config.yaml
hidden_act: "swiglu"
rope_theta: 12000.0
rope_fraction: 0.5
bias: "none"
optimizer: "adamw"
learning_rate: 0.00235
lr_head: 0.00924
batch_tokens: 16384
max_seq_len: 128
Each number is 128 + 32 x the weight over its row's rms, rounded and kept within 0 to 255. Layers, rows and columns count from 0. Numbers have three digits each. The size before them is the row's rms in percent of the matrix's.

# layer 11 attention value, 96x96, rms 0.066, rows 65-95, columns 0-95
091:128131074168128148109150155139090072097229136162114081149166103099117151154177110114128124145107131118116153070177116123125155169090145113158205100105128125126158109168091166153140110185133145184159121114102125077094104142079107152152114100106147140169110040098105159101172099168103118155
098:118176149077105111185107143133141105148079182158179153153090135062090127154123088147104149151147159123103143178148121091128148121102112183160122157127093150122138096048101128105155133101100182163142166125145194109118142091094131140152119206117136138114088127063083102108150068150087097079
099:179163141123099155127233132103100163121088132091115136060150108164141093151140137107085173130111131106118114114164103121113137088163109083114200102091124110116171144159139181121106121155151163158162210101168156135100053121087103089113137132125118066147062155104129136084163132105134147119
096:057131066095160149149107186102106201118078186139151139170093092160074137135146128120121120109084201060149086136125085131162099140116151107150095132102136170153109107165132152141124143100091173100165164141136161123129159105083072107116109142072106096145124140121128146117167149116216150113
105:104126128194108152137125189038099161145068162144081159152172173134102143203128091173087087169150102108089115191118120127084156153082133095069094115146152127119135124137136123141106150101116090127102152090101123125149109099132140141141094142097179054133126117125152175077155165129180103119
102:164103088097088132129134145110158095145198129100087115068144058120194160119100086120176140117136171125155112140110150105188137130091079130123151093131131081151094163134147163149102148159181111117126136129116091113108149110169175114082111150091068139098131170124148120204061174169188127124
093:077119161125162104121084136097136156152064175179146158163039154188101105095158129123122101117107152124109149120090096111152098156123099130132136113117112159084128121103110107093125150102071120119169164167139173165202154131107165094165144082075152145105156147151075149118096114140223141091
095:134126109151163133106116144157135142086131112149097115080116117100147114107120120119058111077190140084094084125104104159161151105087150161119113149139095129194123161119142140137163099145088144130114174115058134160064110163068141110112145077101155106140128090165103124198227093152183087165
088:144107178070152112137104104146167117126125063117178171110157113111131228134122121199155132154148087154125140146132143131151110168175139145135139105093145078073150096120098128109121150053129090109107161145120099068096122180179129165118147127137126096087215118115130163120130142175079093160
098:079118153181103130135158113070125116174088140092196161148158118152127147082130080176134152107118154131089174195159156162117146098069147136117192132144119152124122087163148052151139117171128123179135131083159152137133113088199130042120121136142137090127131146122150132054119145101134089140
096:109178109078133170109090176070116159123122210129130113128120128145119108043126071104124128145069140080126080128103147147180117166088152144130087112115113125154119113174133150129096133067139174080132118117147121155140149102076086115125085169102073057096117136134183122065131160105166152137
089:111139130144150134114089131046138177088166155141150129157123155182066168175131114106146141084165099075153171098130161092140132131113099075121182130167082147084100104163116124109127145193123113177125107126124105118163137150116122146165097214133177098161154116152121154111102094106202062113
091:035135147086156151134106135108174106094164146101138098152117042139126190100122104151154159159085176107113139154125170137135138121077122171100153121101157153091126135122141032119110123130115152074103197118138166110155114129092098170186163169118086125097106147106095133142071125177123156135
095:175083082140158161098119138153070089090154172134161093139084176109074180135160127141113148198140106155122115161146127128106163140168141115137125116113136143160176083125140114091105130162122149154146159115090108170126131091105175158132145154111111146132035126097129143144074088185036165079
098:082097101129109136121109177027158137146115130131140144161118164190144169211122081135178123173178172075144142143161153100093145089110119119118187105104154116140121119152122100147139118142130155171086155153115115116081156099149088113156110141106111113127135097134097176039158152122187128067
098:139123142141166137151081123192100091146127140115127127109144095060159090117080181126133138167071123187118132189107160180075109132152133134111084168133157121183149160075108148116079160164188135156167096094111125134145108155096131107145101104162105128133105195146166082137122195127084193152
092:046167098146146109171112088165160066121162139120217143120116078149169124105141065124115147112099134137155122088140085107179067149163174170149151124153129102128114109111113107151154138150131112127160121141117152107156137147156224080137155114112079150042121153151111137115141110164165119176
083:145157101076128109147157135057101218103062101135147186129124176163115184158121071143200141151128112093154078140098126108093099118147115094141097168130122097164185118112111094102129108068092148073158122139103120178130131116121128150102157159087125086145109163122102128111151110078192126095
091:095142075115083105143150126134133137139114155134153165191105092224138080149095183089134147125098163126181158140175118050166151099117114123121140151133118153113109151157100118096131159078137111139132094150188126165150090148099059165155089218088159159083146109128098130142105127129171150101
096:110133132115069145170134110096094151122106156103167148125107140120134133087156105116143146099128172177160119204114084120129108161139127138119184164181081163147170116145129174110138168096134170134155120156148166134101144148178116157047161141126125122097131066148132113151207136064041075085
100:143082144127130111115068131120076103127163192133056110142046180147159156163174120085179118131136099155140080119101140106174110145102140095125139121140106139156134094097135083147087102115177137127098144158153118155137119169071128129134124155097127163125169194158097087172170140102058198154
093:134111132102158128168113149085107181139097149090172174122103091188188158150148126126069092122147149079178105131140176110178105125197155115116191129062126074182128107102157132103187115115119200131107157144118135135114108119126150085108103096144147132067167120131140126075069121169157131100
093:127151080138145094151146154084125199096091125126094110167162145137180086137137199128168161100198115110130160090163138104130114132154112138128142156120084192155081164152106110146170108135069163167127126108115124120056094131092083171125087120124133123139097061129113091121113125104152069046
094:103135087118144119148126146129134190094122141138145142087170060090200090103094131122159085113116166129119129073225112136158119147125162115166120125100191138083145105120128173098187110153119153101149141112147104079096058140151142143133158097156094137115138082120098156073187159141084168177
093:151133112116150159134135139082110183088114118189127130116124147083129100111129059144102086131079175129100064177086116101120088119161151183145091173146127123189144132137177166157132088111113140127154101096109173133138153151092115132133088055136094106182132150119149133082175188079211119127
089:104144120109076138100181113104164153108195100105140097136151159112173136110126095116220170135089132133086156146128150125111122138104131172149182076139169132197130181123102098122101129091108162079183157068161125106125138145088156182191148141121098156115098130112108098139039161136147126098
102:112114139106173123138115125114098096090107175080094111204096136128089080054127138111134161097186117159112152151110109127145130187130126138107130155078097204064110111152142069137155165113182125091101177116186148097139124097100097140126156138088130170094083102148103075151138122153069157091
101:164131169144125157186154172049128184136139108120172120158105165113128117120084062114078094153115192091077122135124088120151099108122158168128097172164088152183152147124173109120108124085103153110168189094127122105088114126057163144125111093105120074135083110117134177097156163107161163124
095:093095129116173121115106119103114190106090160122181120109076123133127112128202147129150112084141179134135124061133162142175121105088171050167109082057118103127136140151133063144089146165115139094165139161126164140182135068149135149190160182142139154066145175129151126139125109130100095113
091:175151079105186112095121127139132167095128153141120159103179130069184097147130163102153145195158127117138088133123104127137162127157171165142147180081124114144167143118090157134204093073072156118130114111138134107107100083136098096097142124150158128177115116097090158167076100167091100036
101:064163137158090105120153179131151187111096171080092117147178135156114116122106137123123117132115103052143141163182132127125131072087122141070157129160155107086081115131090089165168094107111126164098181135176130153108137152053079174141120077136164090077102093119151092128161101106173102148
# layer 11 attention output (transposed), 96x96, rms 0.0622, rows 65-95, columns 0-95
088:133134128097086168169133168160100123080129135098127124095090155156106124176137155103090198122137141114102132148115103180081122091164085122091131095149106106068133141140100113172112092109181102141105129134208152147142091179128157140093110129090136116184116233083168164075140119080138147095
094:127104137137130143182174162098107107128117078098126103082161165157139171124078171139168164083094131170122125131191129140174101109147120114141101074113144124112142115191139179141148134187075106068140091095169081199122150148108123069142121134075166117107105133130127089190077119075166111139
098:096144171108078115120094151151113155090148091207141106153111159125142135155122146088087158070105171137155108165089161138079122107097099091159110083163130124082097114193137104087132144115182076165075146209093101114136185155097139186110138161124150199113122113128131095137162115101117107159
111:132082133086136049085107189163087093123201165131102143127091120132168153135111128099141164124128096098153155150132156129130100156140106087161151074106155095153096105178143134093111183173086140204108133143177111104156117120066173149099201151059120114139096115149122098127121115173094147117
114:131107145115130139129137139161123097103170167142147142124109078150173133158155155100095128086069132070175154071153107136135080129181122135160152121149151134084117095164119173128125137166103167167073128111177120101194115127085116163096151167039090186153097091071073103122142124185145092136
098:086105154143145152114122143165151151119166146161112102119145129167124113112187155165127084130139069123129119138126077144176114210120091137187096181078115176136179104108104120046128123077099115105140152111116151114130077167124133085146194091140135134114180159159095131085149072089063150096
100:146086088128130091105146181163111106153212111102117150117111084109156152156086126125174161140140146064118122154150174121156115125098137063152143131081169090182109118160155161116145139164130189168099109129102117104105103086076132154099211191051112100137149089137119117146111096161084134118
096:093155122168144137121110126136092127168188185136096098181138164163124172105125162153124136182166108155163183135108088089041133122144164128097175076147161111098187132155202082106108147087118125134124084075129138137092079128120135122148110149106122115127076136075137119109116150181080120064
085:164104099224152128122143147111122158162073100125133089089095180150115104112140050120132113077097118081138133110141099130205131121135170136160126161155086195116079157100128156143158120095138164072154069098114133106168135094147154140143107151167086160151103126182153105163146098073153157097
092:126138159105089135122149118171121103072074080180193124090128136083130116138129124119133140173086091139118086060123158175198173118137147083158153121146160144088149082138120112163135156157109143153120127168149091097129156203149090182179060145062114125128063104122092112117128115105155116109
107:117085106061121056093094178128109138116161151145118135120061076133161148143139123090126149107156096124159159163124158123134076172158098098142147086096188135133088101187149117110106158161108159197113149143161137095183158125108160153133187157041132159136120107113099083121139097174092147101
085:138111157121092114170174149208129094134129125088085158123081123076163140136160064087094155165098190144135160112123186208125101146103105118162150132116125127129131091126132129141137131147101165108062137115106159132123070131087166166090177109033088120129129133065164160097159112129136148134
089:154126119129097107102095158120049114126085109151162161100146156126127091158161095064145131099156101106126161097135113139186156134123132087180082105096103147143144145185138234119146146140115107172182126137149139141161149144103140117123141127060222044105141092128140120121156101101114121082
095:094144152118101154150070136099136093108144143191110110094146122163101109221131148088171149115095124199134122131084146115118105084123093193111107144073120075151081151166152182150138090123178091131132088118194117151172113118148111120161110124087134129202112125073138143115067166119148122153
096:139143191094085149128177161180114135089159111149131111138120107087132085136150153099096154098025140069139133103126091174176126184134110128158142086152107110106130112166105162121119133188110163157117130072165121125198074168089163146102183114049109105136097109121121136137131109144119103173
097:132144141065164153108100108062165102109109149172133148143131125151144153106140105188138081087200063159125169139147118053101151123149127112090116144076156176180079137102130128162143104120103106082146142188137141122111138127201061138133062133177155109122150079104117189128109144147129123128
086:134042110106114128059136174164107103124154107057127099136129154133113106078095175155189147176185088118081162144095163120184199140149145060133095136090147092133170161082116120160104135119139103076166138107110148130113142155135123152142161151094122112156164150156136123152132145044108120111
088:102082124098151097104159149160148143130171163188090091148102111135157121148136120087114134108058147097175118138158125107139104133123111147155154066131140113160071117162156189111127189145101142153139135084094138117161146072108169160108201138040108165121097106158095075130092112186123128193
086:167105124147140107129153160155106073089178054094084137097162120076151144146169129147122132121150168093126087147166135156139096136114116090185069112127145102148141111121102133074145101187124149163133192170090147155070143120083180110097221088078122087089133125146121142119098153112144131179
090:125144104146167170110112127176154176107132117167128118126159158127117118128104105104128176137094107131198104077122159145147144154141121132073113075144163105141116016117167081141115146130079140097112147132138124149147161059132117071170137103168149129145117165170080067170070124053160116168
093:072180117093170160087128133065163130149182076121127174132157100128097108139082131138115152164093131101168156171121148131151124206120104115085114052068148100173150128143193169128120119113140168147136098114103169131161101100151094056102134111138135113125148138109173206090133162128152108095
087:111117151133133109067140181152136145123170102166110129121097168104094162140094117163151148111097119139134120116081112097141096189108167066164151110106120126154094168126142141063131124171141108166114119095080132181063106134088159167150182173096078090166105094152080196195132078137127100167
092:158164156119090104171138115200097131089165113184123118109139166105098205126074110170073158160103162144120131121107097157062117112167134165103180091198116125123122113085146116033135131181075116138129135129125118162064153115120159084120131079101113098101147126116139161135139123170120141171
091:164145138081123076116144135114103093131073096143163127122127134128135144078163161126083194145152105066144140162083055108126128085163143152078132104217070127098116124136130110135098103092180115169120148093144116144107217115125171132100141159184151109154138154162178131169143085083126130102
105:100122119077154109119154149140127145135182202145107107151066097161144152115122127138113125109143063123146176167158143108103114131120093090087176081109178123138067110145099127134099184142082167155124112120159109075167118126123136191148145162064142161127093104132080080162152069212102135153
083:147094094071149115177115142151068179114148108202173091115153130146081154156127119130073107117128131174095087134137098180164135085126116118132087134147157174153121104127103196069121136135151136159152188096079176115150166140162102108101137068045176112136129126149141144112151066129097115122
104:135163081142097091098072120138120120086164071128137149105119112111117167173104105135176168170123175143142172083123179119160093112164157157135103135123138111159090130112164168067139139159105144151134084205142117141072123125133123046108109110147194113123183108143165122129092154045127163079
109:096101127075110101116113148115097156125222180176110081145113130162135189124153110149123160140122078129166153146131143104119123116153106086155171050099157154086078101161127140121110161157116148153121099103159100082171109141108133156131145136027151172152126113109114050169153082171141115135
094:132126131096117047097115135121082068152130105132140175125177152089109107100019155081165184175145100137128092140108160102181110120121130137144141122170149133136091105155192175106197117171158145152089125147065137131110158093060137138128169154154143098145094142135124141101113151158104135090
090:135167117174101141158122135135139131141120102152120099110131141144108180146129131167159114094103145179104140163102090096107069100176088180081128131215086125177114137176177138039101158139123063131160079107113124167079189108121138179157104133136100089111072153137096139131126085179119109139
098:153119115114150150099110098169041158116123093121132184162154140108160162126157170079065126113168207063107107087107145185101131149150198121139110063174075135106172138158157128101107129172084127137108162106148118125103139159118143120121110111084152124111114054113120130099167185153138097142
# layer 11 MLP gate, 384x96, rms 0.0996, rows 0-27, columns 0-95
099:080119112128138211130057143106144090112144079086112189140117118128159083166126132122060053106172159157154102111139056130113142149117081193124128120120141169174127131137117129146095151092172179154135115123120094155089152172133181156130148092108107162093153151159073136144095127157185140102
093:139186149051119120097127083168113135119088106134143137111127078135193145118116149101140077090094104103093153220104098140114130158074130116068149162127113143098161143152142071158136118107156112106158110103183132190170171166125123101162105165113149167158122178121148099100117127149183168063
104:114137142136143116137099128140135138135132090064161209100123160123124124128077178034147129102085114176191145126104125079170114136097140138110112196116138087083130129148098168106163133189131131147154090152088140184080110108143178110115159132112154070126176162094090129188119115096122070131
097:080166121136082139081139130134170123173077151152126131143156133130121178109068154102134146163165144174151162146152081130111127146124103117158180115082112105114111150183179136125077125133148098202139162126066150131159091117061116116168099109135106141095185100130173152047112094113059164164
098:170111161141171125112068097120118116145130146107125160100120132155163114168132082080111081106108081188151159135149104133105101069100147129145108140148113115049109073188120113134159161092156131127197149138122063138161136102105055175103123147149085142151159209153168129085130114172127154094
105:113176182149114142103134112120091080126135150114115138154076105123137140123124137120130112137145113125136162119152084097116157159105202136180175136114107210102097117125110233153097070069142102111174117148172151122123131129117139202157120113168157126082119163127104052056121077132151106140
092:127188145160059106092140109120091141151167120176116155116101106154089080166119099126127154187151151168129107179054116100182132099118141124143131167164123109128174156104165152080158077153142114103103133100113157116105173059115093178151122056143096143188185157069161105138130138147129141114
102:185203156133064155110079100090112140133144105137123180105080090118159144132171131144148084138099137136134182141133153122133153115111166132073174112128162124059118106189160124092178140106172127136101135172149108124112187110102093149128113186132139132126122094112121063072139212128079155094
105:171097127172121143135106114130159156109120111122157158190098117120125127053122148079142090074120123132172148104088149185173098138143147124177127078109157086137048069132191135133184112158071154156123088089086136113112154060132147128126132103092117078090142138139147193177148103155097118136
098:140135131145165094137141122129087171069099138192143119101081080180185060132148140151156121172155100139130128144095177111185138156110128120138163125127166139106139083172135108141112118027173142159140114091092063136131128163149123118080137144131152080081094105100139056144140143169162123182
096:206120126123117125158118137145051137108155126183110124087102070123139095173104210121151110083167164122123142139067135164145140151139168129182096138187173108141137093067131082108100053081098133155116144104138085124117133075147097133135139163162124135156097071156083117100155130114162098143
106:112121155144163149158134100158144132153157091115147167106124185072156122129184177156152073141111074102123123121102164153091157150079140125090171169215114145127133169152105132136101119130103134163125137062047084100125116073074151063098130108141121105169125147086168066142134096142166115146
089:128127132136184124149120146116125111118138181065106109170143098117139087129127095117137192126117109153157148215125172101139138150106138114208062096173130055136180111120195138161118126186073098154162108128123109131131134118118117079148155121112153145137130060126161111179107052146145083097
088:149184158091085091093128137146133147167058108113159148096131062077124066092151146155119159129144046122150127111143123065198172130103184160156134131121152143111102098098181139137109143139141111180106088131141132099146118094083133183152128097116139151068194168140136160111123141103073158140
099:082118090134204124177140136157109191176142118097123183126091117158108064127123149137148099118145094121131165118168183106154160184097177150135205131092113136082064096126137095135121165073094120141187110112160136144107094169105093075102141136130107069122153134188091131109106136159163124116
102:161131122061102156102072108109128152086109162151091157060113133155145149194169140132123100100125135152160148057128115177071087181090229127113089103116128153132102101111145141155103095124167091167145110173152142159087123094117123140140163100076163085119129165140151122145143158188120084146
098:162137120155082162089112119166103121130132069107128126141099134175203157168125113130155133121161109131140105150117111061141120120090143134164212176114131117100072063163104184125186085101104110122143103103165108188107149137136141068167089116100137134136159101163143081103192092154109119065
105:145134110072097124077111080130158102183160167162041148139096133131135102139129142087164093158162127169065110086125121141163071129123192140168119154149144188144097155082132136181113127135108053141139158117119186123114163104103101180125084128150090100079168136139155160098091129165134088118
093:119205119144165112114178174121170145188103148100107130113104084151090139146150151154099121113204125149109174076132150159103084103120212102116092078133118159143080129084149129116133113130135130130167115217109175120141138080142132119116174088142132109127170142045149147124123097173174096122
101:117174134121120173141101122130116088114084056112128130113084112081119150096098139090173070105133066158140191149167135102128149118158107129151122177163141130078092100125132106082118159119125192149176133178082119074068190094131159082139102108124119082154131189155184137160085135124173113127
096:161139130115110077088083121084122145145065151121133114128090132155047090114124145145152156113170101113156159126111085108174182179112142106192126195153122125153142167101041084135188105115148094155107168183086131136070135076090145164151145104151108164126145105149187139149146121118147113124
101:117186116110124146097109115148095174128103145113185176115143097101113063164145192127104113059138118094162127168141148179148165115104182131163128129143142107149121107149104086168181148157098136192124174067143116114130171093178074119129130088134149125163156099110130080153039115137135091079
096:117120155072107124090099131180169163137126087137115182091083116120202122157209169153180131130217089140184153138070118108188136179066122146125136109083117129103131112131131136087132089126135140119107111107089132163127168160132115147100138188116122116087129102173163126135083150121093141073
103:089150157097075124125127071139127145153097107183087143134084066128175067093151113068113116075163127117118120170160173158119120180073145174146123172107153113143085149150087129102146161078139145153184132113108074151153147077123158133114124106110127083145172159112175149139090151180143163192
096:181167138111139065134167083141076147120098054145175181130152071105099127116109185120117117147154184116102086128135082141110137140120141156102098149176124109066188147144102138138164075136120149074150097124096099161121117178065142143131118097141150143142126085086148189140089078193109131131
097:109089109120045157093089134106186139143130169161133113164129149115150113134159130080125083121149120191104118116104211110113107200120167163071108171100121193065127146156192125164101115071089115115146158134093148152104136113072132130153162107112111101121155116158168122167096120168079134120
098:182158130129120111094159087098081130151098152114137125165142068195116113138146066105129149115132099140106210136126198126129149157068179134098115166119087140103173115148186116135113093154125096159099154110121185099080105161109097102083097127113174069105126175100109141139055095153093127143
100:096157135218129130128134141169072110144097139158105147049109112096144131102130148073103174113160180168161152118129131162124134139104196203153118116144130109096166123084099125101138159095158128144152041181096142127120140099116085130140141109083125187151125148072115098089099141092102069121
# layer 11 MLP up, 384x96, rms 0.0922, rows 0-27, columns 0-95
098:120181080120106116122129115192120135102132072108202117158122115134133123150105109117079131097202098070081144115138143131085126079127144132202138131093128084119105176146120112199085110145135093103113034105194139100164153123140105136145168161106137173131149120185152105120148132117077097094
094:109098155130056141156156136121134121136147105156140121141114165163122071078165136126148072136151154163121163076132129125085068124194130188123171140088080120150112136100133180118128161162108079164142110139077151097106063177120123152150111047101157110156150128108169152070106135194132088098
105:129111154093096144158117082091114085131083190148135119102133104118124133125164117112070139089086131125122142064094188122097201113136163095148117094133164179164129160128104129179120165113076120095149123181197137196079136159070164092121159095122172191155112132140084154143101155112096109135
091:114105137083180108138164122149116142118094156167194089176152125063156099084154128102122145137164166110132129094095089171091123104141106116169091170077178081112163131114173178150121091091093157123151046110066137168145129158177134087189148105117147131137165142132151146176122113143129067159
098:138136150144139116162122076116074100148114085098132163089098109083139130121152098169129114060184137154067121066116145129164111179094170095175149119130182105101124215077193117097100135141124068104163094177179151144169137097103173103148129096150164116119138131125138137166125141147181114091
103:089113137154121099110136106079156129122120212113104088110102113131146126187110149138083121097150138113077142124140094189181125129129115113160105130133095162126087101164148103150055110173145109141118069159092089070070113138174119110148069162183116183140110179167143182124101181094079138121
093:140114101096093135104148108122115155118157152134113132100107156116124155149148109109149137107175121168070120181135176082098136154109091157179132116126133065070120094146063184160144177125077125162109107136130122168137138201176203080138159092144200098092144150132094122101122108120116174048
103:078132081084056111229118133122162166102085229145159096080126116114131125127145124085101138124149092140194156108121143142146077160167111154102160126150141172123114110088124169149157116167097113121133163098133146142121186130116108173104139143066119137152151152162140163081141074117082140102
097:118136083071089088175082130108081085141103154185160188118164077149099198102135131127109098122145153179093094072120121161147102107120132130100112132107120147091179130128093086107109119067134117167154209168166152151126121106151089103109127146108113132154148069152160104140049122156149107085
099:182130130185089113112103093183166112105086049163110163146091134144132105145100131151163155079161086098131084113060208069165143114146143096142091113075112069140116163120087149141151114126074104105174147167154108147139145077162120134109101122111142104157164129127173166153182159159119135127
094:171142109192118137142143130076064157056128137060127143113128093132129166077087129187127143101118167167132096108069123137124173152061136127135062165145125066126083114137107175156122116144142098168175144182094100112117140140202114168127141146154169107112162148161166124094156119121088131096
101:104080171181134156123080134141122112105144121121176147126150110092135109102103091070086163127115119108141146122121143107183221118120135184104062101109111134097136143114089122110161186134098122166202142094088137134190133112127149111142083149136080136114100077082099071119128124122170063066
090:139108114149212126183113103186114137162160167104093100109114155101112111156112089144135070135116097109161106078158202153103127099112164124105119189089122145160154108102121162119151094083106182108154068115081112157057100145090146153125083109099157121097106132135187149161101131190165163122
099:109146155153150124148222121120090100168139149162135116155120161089165105133147100082099183153062131104133075113118060130124109100136137140137168118128194103135079164097149153070143154120152128119101136159160105192113125141090083106168062195103110125074167122124157117117147107083183098104
104:167167162129124087124176134100132107175180081114131120151127089176124116092129148131148170150053144114117158120181099158096082095064135120157164118151108107104096085098088165161128138152110143138125047161174193126096120120153177165144126096123137173078099119152126125184123065097180121159
098:122129111141089127138133140086178126172076113087174123123152056075107047098123119097121138132157084126113153168096164131151150143077086155135156153160183112097119096190152138157182096104112110158125149099109131108119131197150083082130165151145157158082171126091114153071097072106170153111
095:127127069118128123142122155057158159142137178123059099169193113117115102099170162117115137093054138146176119089102109119130129116152151147137151109068069084087128141142071189130173168106157185146174149156136118092137071098119120136165140104113140157136093115058103134141099124141160069154
102:118124118117155129158130071115137063152144127153132157118123145138171167162142143116087104125061172139152125160121178155187146177091156098175138098118066157143124132125112154098096109146119175170057155134122138118112164096068159122214135152123133131193153128096167120138185168072113059141
101:151104141124102099125126069097144130092113115148099112105174194136049124133123162188140142165153091051132083180102152158087148122116127167127095132144178140088154124126195127104144137075106077158103166111156126134125093151168094080159156135094075167176117171150105125124107066178105111148
106:150072099128168108081180098166099127171120142119163099086126101150146201077127118170147111126123107108182161173172148093184139103081088100169150150144116101095117214146119103128183090137132116137092131148091169209117132118135097138113106140104132106122128068114137119160184070109122093104
098:139095133148104143132130170091117095149125079128152174085160078148120169151096126089140135105147071156125163083210145146108081117152135145125193090095192121161127099183160119084066112119084141137170124109161121148099146140164207149111109138168049112091177098135098137150086150134132119114
109:135155086129156124140142132166120089065121139079161139057156080138155146068089133120219132107107166184191132156105125146086103140113088164155129170108091112088139168131170145116189089099185151150116171146153120138127097139140135111179122119111073115083169162082128129095149139118168083158
100:097137127098129120121110166113126170136159163112158055114121135137189114090140176148165106152139187095172084109140151148068090157052146144122160134120106144107152094105076082161076128105181081134147180088129150157130127108134067093167068117183062122124089154152136168098146123147102124091
109:115093140065154120133113167041112208105123150175099164133111167098114141193120156067173134088149148114169164194118145135106102107144155117139150124150112066114101131131176103081105177123162161073120144163112073133137113149079122153153088131149139089142099110176085166117109132112073128146
098:114173068181171138163128160156159124096157145109115118063113121127088123107180036111138178119148136124154154103085145141153153153093165149057137109125152110152136142175135127132101114156074135092118074150112050112138101184139143129165134200120079111084109163113182115118122082165110106145
094:140052153103074151142096105119138060121113131163132100147146183099150115196168153185151098108165088170152058161070161129153124141173131089161120111095111138159105144128158127154089150064138168125114146065109168104073068123123129172093132131166114142126117132119139147179148171154141135176
100:142097133138138102094143163132107160127119119153175163156127100100158125147144136194133136151074110042182114102121115192112164164125144135154051138176131096054116082083142149133113181097089162108128063161115141119108119122130108100174183135133151141150071136184138111115117081117191146173
096:101098170089124142167174150187122112116151157109171085136125140129136114167085145120108075098156052189120137145107142099087132156135116103195127175073101147130117197084129075168168099103127145137087165138127142142142098172172105162134138120171110095159152107036140145182147125090097116127
# layer 11 MLP down (transposed), 384x96, rms 0.0833, rows 0-26, columns 0-95
101:150141119071163250086108116181124115127154101153137163105104146101123054127144114199120098107170133103182160115123095108051121175159156151154120167127108129126117151117109126082091108189135140109101080070085127122148128188149128170131112162097149183130127081141121120118131141130103108125
091:137178163055090113199140136137117113091114125134165142126095113114140131105187138112110130156141082082101057156069124150138168162182142119148118138129101210101138157112171104131143145080139158161128115129179152095121129113091141123187121153102074108073152127135200075082093116159092124089
107:116154136104128169122185094133083133049140112144138106119130076083128143072149102115169097133077158177136134124106169116109107111172157141113145145119133139125167168174142192140191091166100113137152051113118114187093069094143125114115116163087153091156134173039118118166135113111184123116
093:139152155132121140125133110103123105151141131047104146115116153154080162142102151166108156146136114162067145109128112045157133153153094080045190051164087139115126114107073165140113107185152120118164207146143137097131144120062163183154090134090130155130132123169129094096115163142098149136
098:147111145096136210177138107092184102087196114129091078189165128094091076102102148089147146112147152164110132130127130157147160132081116142141194131200125167143131116173133101094103148102132140068117127143170090112119205106088119136135123157085131118113101133155165107089072148113154093078
105:166099144153093045150127122129135210092100145087154145101166147128087090119142090102132116121160178121125146170121111130079095163171052047122151108114191123168141070132136072115104174156122144111068114139104123158147120120106118150081178134188123144113134128139161174170115160108116103106
094:098066164102153197138128122164084071122097128095161132113128138112164137113160137150148141152094109092117131221122082129115080126148144157139162119130119108166148147116166112163122053196138076100087160126125156088120159139117156142188044102149103100172128114147128116139187125130147066084
103:133168098133094116111129084150119124101103117141098147113077157159162108141137117097091139148112172125109117103126151106158109160119089126106111120121179108169165094204210097125082165143207144172134164185172100095168181137094065111199097147109126071095137138121146097104094141114092072128
098:078156152065115096121150096104112129109119127164136109132146109118142101166098182119069217124108141157222084103133128127119138128110169095173079152095141072141105096202156149111160156097096140173190139120139070102122154123116078114111104112189118123165179153080134134135147136110106096140
101:115164136142110168078136234058166160148164160120130161123134124136112153171097105146079144111142117104103144117159101143061129136147115091102157181112128118113076143142086042098122142087140121120117175124162174163124111088106153184124173092182080151086151125134141127109141115095181086109
097:044118163095139148180159121137157094192099022099172147166116154085129176141095100132098147144168092136145084143127090120152102142121121122103157099082143103102132168111117099133154148123129170140156143157094140176092202113114196136135072114064114111109156120177136119159129124123142125080
102:131125129112052097159118152156143110123125145198137073091117099188120124137119129201139113122145104097107115109155120066122069126164106085121089140115153139114082125079111134204130134058139131116083187219153176125055147109109123122144110151155153115109125178179139173136138149112139121145
094:144139138131156159158158145123169112036193122112127095205141144120149140140120105126142156120150166188204127178094118077177102135142149106158120114120083084106136169147153110183082113128136095136131106139097151141140084093149102061137180138063083158114145077101106111137096151081125089107
101:072114149180120116148060080102115090165120082123115147118193162145088106091092156173161123154104136115141102134165194156105133166110134109132154115133138135109186151112131143083148155156166136191160142128163121137144121134153089079167104074084101148145134121122068090098045162155058122161
107:114137162101125180174085104214097124159154138099130123150110199137102121140132113199150097116122092123145163097110125099148166081186108151108087130142131097149123121138136115133120112128128133116065141149125094144177113157143126054133174147038130093113179123149059078136142076177115184111
101:129102080089116246136175100107135147150105137078162184156071122131150121133112097096111172138151124140096134097086164146113123162173100125100101111143124123128102101143145158161089104056124182184155153141157137163133132190087129149115153097100183102086204106121138085121142106142084104135
095:185127079170120157134088090097169070166105176097111104140094141093137133123149107161102052090094139117139123112159123180096167156193126170109130148128132136114130103099108143159102103124148176083126160129091136140213121126085141076143089137199100121093144125165193115110167138183089164121
104:072076142188162060070129110177121163086180103156177102129132127191109123129106107133154138136147222181162120112129159149141087118123118122141089096172152127101124107165160107160066106139105141153071070141120126138130118090164135136086130126150150146093063143120085094153147108182102128156
100:116102075151170177089099117213124201111143155142132139180080083161153081077213096083169158088116148111125161120092147126140126099096172117180141112109109135108151102129098139148141136113086091129181105163162109135135133119151153123130097096101129142134128143123096128127119164011129142120
106:126118102113136104108098173108135112147178078159166097116163164072216149104089097119167159121154062119137131101126086111125133123177119138159084068167129086173131144203105155158101139124134071109165122131114156084081138168084145106160098089210156136100143106118191133142102122106143127130
098:096088128145176092097176092115094142150105115100152158155104184105098139148176114187132134122168099102155123181103108095166136079081109166143094144160130096186080203079106108141142104091131116122154137203067076144104079098089139120125130151105149177124178085132155166165120105144154131145
108:107185086074139132130128128128153135100121135096161115140171126197055122142117114130099115126183114134118129149123089150155134132137086045141166036139114182158096115096090082128096145083196138127149174108116138203140108127110104131104193164168169124094113129066156119139162151117100133152
099:172111122099147177154129093139094136080163160134137093132181139079173116125131086132139084096084141113098149145070125134150110139151146132147169158173108161137145178109154167211180109081099173081167113147072086148157112107042125086143154135083162132106077133082141128093106163118109166113
108:142131143185123079116088161132092119172094155148063142135204125063090096112150108154143085121179156161170139152099145148117104091102149088182179098140090091134128070133155129086208169113127145106054145113113092135164124096163113113103120160083159156136118083180126125151100141123114167139
096:085160089154108098128128117131163099123153093133108202140084073134131094061138127190134130112111111159144107176110152101118173120158109142137100135121122121116146118131143066208178172115179144118076150182100109127106131122175122115104091092075139076207120170157080140088169118162167101137
096:105105136114169058159175129142128142123117102125136127173086147174106138151110176201182134114143135095181175151102094116142174113091131124172087070099094102178122160105087109135091106149104163141062106109077133170116081140139135106117154059152126179107094158137070106137173153101176129157
099:134105098133187113139102110146144082102090167082127081157116173146157116097175197102086148132128096170125054116134185061136163146163146163181154112131135130088124161151138154115174092169117085129142117143115082163151138116046123100084153165084167073110135168114165136155092129138110128088